Weights of a small GPT-style language model, trained from scratch on English Wikipedia: RMSNorm before each block, no biases in attention or MLP.
Each number is 50 + 12 x the weight over its row's rms, rounded and kept within 0 to 99. Layers, rows and columns count from 0. The size before them is the row's rms in percent of the matrix's.

# layer 2 MLP gate, 768x384, rms 0.146, rows 281-314, columns 288-383
108:36 43 54 47 42 49 43 62 27 56 61 39 43 49 44 44 36 23 52 49 36 50 69 31 77 43 32 47 60 40 42 53 50 61 58 36 63 59 52 51 46 51 40 41 28 55 57 39 56 31 48 57 48 40 53 50 45 56 54 50 55 57 47 38 35 55 57 62 54 36 57 50 54 64 53 51 72 51 72 50 32 71 55 55 33 50 45 44 55 37 62 39 49 68 40 43
101:72 58 75 49 54 47 14 50 36 39 44 49 52 51 59 59 63 52 28 63 40 60 42 61 31 47 62 51 37 47 52 49 40 72 37 64 34 36 48 40 43 54 60 38 43 41 71 47 70 70 64 39 31 68 42 68 55 40 63 57 60 51 44 51 60 42 54 24 45 65 58 27 64 48 38 37 46 66 52 38 66 56 38 36 43 49 62 48 62 49 43 53 51 63 37 29
094:52 46 51 45 54 46 35 64 74 52 57 35 54 61 48 31 46 48 52 43 42 63 69 66 51 70 68 43 37 74 65 35 37 37 49 41 44 67 56 53 33 46 36 54 57 31 32 53 60 58 64 46 62 39 44 58 26 36 41 53 40 35 48 45 44 71 65 58 61 40 69 42 59 63 59 60 37 46 29 40 58 46 51 54 65 55 46 40 42 70 45 22 49 56 63 37
115:43 47 49 71 63 52 49 56 58 39 48 48 42 58 36 38 62 47 27 73 73 49 58 65 46 44 60 69 40 43 60 46 49 39 62 44 33 59 67 50 48 37 42 51 38 67 53 49 36 39 53 46 46 51 39 35 51 61 72 71 13 73 55 56 48 49 60 54 57 57 52 60 44 36 37 45 65 45 58 71 68 44 44 42 33 55 55 62 60 49 41 77 40 54 59 63
098:56 61 44 53 54 63 47 60 70 49 44 65 65 80 60 25 50 75 49 64 71 42 63 47 36 66 48 49 52 43 53 22 49 38 58 46 63 32 56 45 38 48 45 41 45 54 56 57 46 63 36 63 57 46 51 38 59 31 35 58 36 38 45 44 40 39 31 51 33 59 73 46 60 52 49 72 64 64 49 53 35 52 51 78 54 38 58 38 76 56 53 56 41 46 51 53
098:51 39 49 75 49 62 31 55 44 40 46 52 37 49 42 34 69 57 57 38 61 52 41 57 60 43 73 40 56 46 41 68 43 33 41 49 55 48 51 47 44 55 57 52 37 45 33 51 51 46 50 42 67 74 21 46 56 59 66 61 42 44 57 28 33 24 40 43 52 46 38 61 43 63 53 74 51 67 65 48 54 33 65 42 30 40 51 46 57 64 33 51 64 45 22 24
089:59 57 58 37 65 62 54 56 43 47 46 62 54 33 37 81 52 38 51 78 56 44 74 61 68 46 56 18 54 38 50 25 46 65 58 55 61 61 56 37 16 49 27 60 18 46 38 64 56 35 33 56 48 59 37 40 70 51 55 71 64 51 64 45 34 56 54 37 57 47 39 44 41 39 64 53 49 20 49 56 54 32 44 46 48 50 54 53 54 43 48 39 48 50 59 35
100:33 36 37 60 64 54 46 45 52 49 41 44 46 46 53 54 66 60 27 57 37 36 61 32 39 52 43 58 76 56 52 28 53 63 57 45 67 46 38 73 50 47 44 48 67 38 59 48 76 37 39 31 49 59 56 49 48 56 50 76 68 48 62 28 52 43 48 58 49 33 41 53 24 55 43 43 59 49 46 63 49 48 52 29 51 53 51 60 52 45 51 26 41 31 64 47
087:63 74 26 55 35 37 55 52 47 41 71 52 41 41 61 40 62 49 39 63 40 51 64 27 47 50 44 54 39 73 71 40 46 56 45 29 43 49 52 46 63 45 61 40 55 51 53 46 56 53 23 48 36 27 47 49 45 57 41 52 24 53 74 46 71 39 43 67 53 45 32 40 38 28 39 46 47 31 77 46 41 33 52 69 57 49 53 45 50 23 33 55 29 28 32 58
095:39 41 42 64 67 28 39 42 37 65 52 38 51 32 59 73 34 57 68 24 36 50 60 51 65 64 45 59 40 63 44 47 53 61 43 45 47 30 28 37 56 66 52 73 62 49 69 80 38 41 45 64 51 48 41 58 67 53 53 70 50 46 43 58 52 37 40 54 49 39 33 40 25 53 59 61 31 54 69 50 65 37 43 40 53 70 35 47 51 51 48 40 33 49 42 27
113:29 75 40 69 34 68 53 49 56 43 55 37 62 51 37 43 57 59 44 52 39 47 67 45 28 64 66 44 64 42 48 40 69 36 65 76 60 61 50 38 50 53 46 60 45 31 58 43 52 46 33 69 48 64 56 72 26 61 44 56 62 51 36 41 52 25 45 57 32 64 55 76 45 71 57 56 37 64 42 53 53 58 44 58 44 68 68 59 31 68 51 34 48 39 64 68
102:55 54 40 53 45 25 43 53 62 46 41 51 27 50 49 55 56 51 27 29 32 43 58 51 36 60 54 66 52 46 72 52 63 38 42 47 48 65 57 54 57 62 60 44 34 13 44 41 60 58 49 49 27 55 43 52 45 22 69 39 37 65 45 37 42 70 50 58 49 57 52 48 65 33 56 49 59 42 44 67 54 12 50 44 72 63 59 41 52 53 85 47 36 38 47 48
096:50 44 53 41 35 43 48 58 63 72 47 72 65 29 55 65 53 58 67 68 63 55 37 53 46 52 61 62 67 52 53 53 36 58 39 55 62 70 69 59 50 67 69 45 46 72 39 33 26 45 52 29 58 55 39 59 53 48 34 43 47 36 21 40 50 52 48 60 27 50 29 56 42 63 81 54 54 59 51 46 66 55 58 52 51 62 68 37 57 32 60 38 54 58 38 33
097:49 51 35 80 37 69 42 48 49 71 58 49 29 46 59 48 33 60 66 36 44 51 63 46 56 55 38 56 47 42 44 65 47 42 45 81 72 44 44 52 48 83 31 55 44 45 64 64 44 59 47 48 26 38 60 35 59 61 57 73 64 28 51 59 56 47 41 39 73 51 42 72 48 63 56 49 39 57 43 72 53 60 47 61 61 27 47 49 62 41 60 52 57 35 76 42
092:56 56 20 36 26 70 56 45 58 60 66 34 52 52 57 73 42 64 77 22 78 60 56 64 63 51 73 48 47 44 54 50 46 39 87 41 58 54 53 65 50 60 68 40 46 55 57 27 52 31 49 66 54 33 47 37 38 59 37 44 28 44 61 56 57 33 62 42 45 58 32 54 44 34 55 47 62 36 66 45 47 47 61 42 55 36 65 39 33 46 38 47 43 36 61 51
099:46 37 51 47 71 60 37 53 36 45 65 60 77 41 59 67 39 47 58 43 67 57 44 48 39 37 44 72 49 56 52 34 72 64 32 45 57 31 36 59 47 33 67 63 41 63 52 54 77 47 42 53 53 82 39 65 62 54 53 70 35 53 74 41 53 35 65 50 49 67 49 44 58 36 47 40 30 49 64 53 39 42 41 63 46 40 57 36 33 55 34 49 63 48 48 49
097:60 41 62 52 49 56 69 38 42 47 52 51 74 49 44 61 39 51 67 51 26 49 47 45 38 70 67 28 47 49 65 46 59 62 44 48 60 50 63 73 47 18 42 61 38 55 46 52 58 45 54 37 58 73 23 51 53 41 49 66 69 49 51 74 35 40 59 42 54 31 56 71 58 56 51 17 50 54 56 52 42 59 45 53 58 39 46 59 49 44 25 56 50 36 48 51
105:46 42 49 27 39 34 25 49 63 42 40 58 72 73 61 39 52 59 39 37 35 50 63 60 54 53 42 62 70 38 46 49 51 63 51 71 56 62 50 39 33 53 51 39 57 58 44 31 58 51 44 82 48 62 33 45 38 45 37 41 40 60 54 33 44 57 44 52 49 67 65 46 05 44 47 58 50 26 52 54 50 57 61 52 62 49 42 70 42 62 64 46 49 60 57 13
094:68 56 41 68 49 52 40 53 43 39 40 43 56 45 59 46 53 53 39 56 51 68 53 80 61 49 79 42 54 34 60 58 41 60 45 64 19 29 52 53 58 32 46 41 27 46 43 70 51 57 57 46 51 65 24 37 54 33 62 49 63 47 51 44 46 75 49 44 51 69 43 60 54 36 61 59 70 54 60 41 31 46 45 64 34 28 55 28 31 52 33 58 37 40 61 48
104:91 47 33 53 39 54 41 60 60 49 28 57 41 51 46 45 54 48 28 69 41 52 46 22 51 60 49 50 55 56 51 59 39 61 49 51 44 58 49 41 73 54 61 46 57 58 35 59 56 46 43 52 57 58 43 28 26 55 32 69 48 40 47 34 55 65 50 60 35 37 47 60 48 55 58 58 77 55 59 52 65 59 47 53 64 62 55 56 46 62 60 43 42 47 39 38
091:42 50 37 55 45 64 19 36 69 56 65 42 58 49 57 67 56 46 51 50 38 56 13 48 79 48 51 64 20 60 50 55 47 69 50 67 49 59 65 36 46 58 72 45 36 38 67 72 54 52 44 26 58 56 48 56 46 63 48 54 62 43 54 49 36 38 35 51 64 55 42 41 66 53 63 34 62 69 50 49 76 43 40 49 29 28 45 47 54 46 46 50 33 43 32 32
096:57 38 40 36 61 67 57 57 48 31 43 59 52 53 54 70 55 42 64 45 55 60 64 49 43 57 35 77 52 31 38 65 52 52 41 20 39 59 50 46 69 48 31 47 28 54 29 57 62 56 49 39 50 45 55 54 36 56 32 79 43 59 51 40 42 47 75 31 49 59 49 77 54 61 53 55 54 45 56 67 49 69 56 30 40 41 34 61 32 71 52 54 57 48 61 22
096:70 50 52 60 33 53 38 52 48 43 57 57 63 54 61 39 27 52 47 46 57 46 48 48 51 49 36 41 57 45 31 47 52 55 47 55 46 48 46 65 67 40 51 34 41 46 38 48 44 61 56 71 27 35 69 50 42 46 61 34 89 46 60 20 53 58 46 59 36 80 63 50 42 46 47 38 56 53 59 38 53 60 29 72 41 51 58 52 57 37 32 48 31 57 49 63
103:42 45 59 30 48 23 64 81 54 56 71 69 42 44 47 46 49 44 55 51 47 61 57 58 48 30 40 52 53 47 54 75 37 43 60 36 60 47 53 66 59 58 37 58 54 45 29 47 39 50 64 60 54 71 47 45 39 42 26 42 58 36 64 60 66 69 53 48 59 46 55 64 75 38 55 45 57 40 55 53 49 71 35 50 54 51 57 70 62 77 71 51 32 19 54 48
101:42 55 59 58 47 52 50 39 54 43 51 40 45 38 70 46 53 29 64 68 57 18 44 60 48 56 42 48 45 34 41 42 55 53 72 51 49 66 42 56 50 77 44 25 33 47 44 47 39 58 36 23 42 64 55 58 57 69 67 58 59 49 55 44 35 46 38 68 62 42 72 64 59 47 66 67 35 39 58 44 50 34 48 55 52 36 52 47 65 56 39 48 45 80 44 44
097:42 33 26 56 35 62 43 46 56 22 58 17 47 54 22 58 41 69 42 58 39 57 49 65 37 52 45 41 50 55 44 49 50 75 50 72 62 53 58 62 39 47 41 48 25 28 40 49 59 45 72 72 55 41 36 69 61 51 54 36 36 39 42 49 71 68 41 61 57 54 63 38 55 53 57 56 50 33 57 50 45 63 36 68 47 56 63 46 31 41 40 64 36 35 76 49
112:47 60 61 33 53 44 60 56 70 48 41 42 75 42 38 33 49 36 53 47 43 53 26 45 44 58 57 63 38 56 46 41 31 56 44 50 41 42 58 57 69 49 31 37 53 69 37 62 42 62 55 36 50 57 54 40 27 46 51 12 57 76 57 37 55 54 41 43 36 41 65 57 68 43 42 47 32 47 33 58 55 36 73 64 58 32 43 54 56 34 56 57 40 35 49 21
098:52 63 62 59 44 75 56 43 49 59 54 60 57 36 38 56 52 36 51 36 78 69 58 56 66 46 42 47 44 54 49 66 60 54 49 58 38 46 51 52 68 48 66 29 39 45 38 51 62 31 49 39 55 45 56 50 33 32 49 54 43 59 36 52 60 36 70 31 49 52 59 69 40 57 45 45 54 28 69 65 72 36 44 48 49 54 71 48 33 38 61 31 48 33 23 51
104:38 23 57 74 44 48 32 70 76 67 76 44 43 45 49 71 10 48 73 45 44 67 48 48 43 62 59 57 50 44 70 36 55 55 63 42 49 61 34 73 71 55 53 66 48 39 29 62 52 44 48 34 48 49 45 47 60 46 64 58 71 46 67 44 33 43 42 42 51 58 51 62 73 58 55 47 45 51 58 43 65 60 59 50 39 61 43 52 55 61 55 46 46 54 37 65
100:61 35 56 32 65 45 72 53 12 50 51 43 50 76 64 56 45 36 49 31 45 41 42 55 52 55 40 48 51 41 39 58 39 54 49 60 54 46 49 64 57 57 48 52 51 71 38 36 61 47 37 48 51 52 49 58 73 46 45 47 63 41 43 53 54 58 39 41 58 50 49 41 31 70 38 53 50 40 51 49 41 68 65 44 46 39 40 73 38 36 49 49 49 50 63 60
099:46 65 64 36 62 49 56 31 60 31 50 37 59 35 50 39 26 63 37 50 56 41 52 55 53 69 23 41 56 52 40 47 50 60 55 67 38 52 45 64 48 39 52 42 43 38 44 28 76 50 58 34 61 41 40 66 43 51 49 51 31 51 26 35 36 68 50 35 57 76 50 37 51 42 59 54 40 53 41 39 68 58 66 44 38 53 40 36 47 58 56 48 39 37 32 57
109:48 46 48 56 47 47 70 53 31 41 64 52 68 34 56 62 46 30 55 23 43 36 26 46 50 29 43 41 50 55 72 51 38 46 38 65 44 43 77 52 60 80 38 44 49 52 29 62 24 49 83 49 61 37 52 51 49 34 47 41 57 67 53 64 57 45 56 25 38 50 43 54 44 53 25 47 62 36 52 65 29 43 37 47 50 32 56 51 41 46 30 49 47 61 67 41
096:55 56 59 53 52 25 57 34 55 80 58 42 51 52 39 32 63 69 39 61 40 34 79 46 49 50 38 56 57 44 47 41 46 60 26 47 35 50 50 43 26 57 48 34 55 80 56 48 41 34 73 33 48 26 37 40 67 25 38 64 51 47 50 49 44 52 63 56 36 61 29 67 49 47 47 60 58 69 44 40 24 42 52 47 61 43 44 39 50 49 57 59 52 56 48 58
110:63 46 61 63 46 30 50 55 35 61 34 44 43 45 61 73 56 56 56 44 58 28 52 41 43 28 41 57 54 80 54 43 70 74 60 50 59 38 50 50 53 58 54 48 20 53 39 33 59 80 49 38 57 53 27 51 51 40 49 38 59 58 45 52 49 41 61 42 47 37 66 34 51 51 57 66 41 40 66 64 47 59 51 26 40 23 37 51 51 36 71 54 33 42 79 49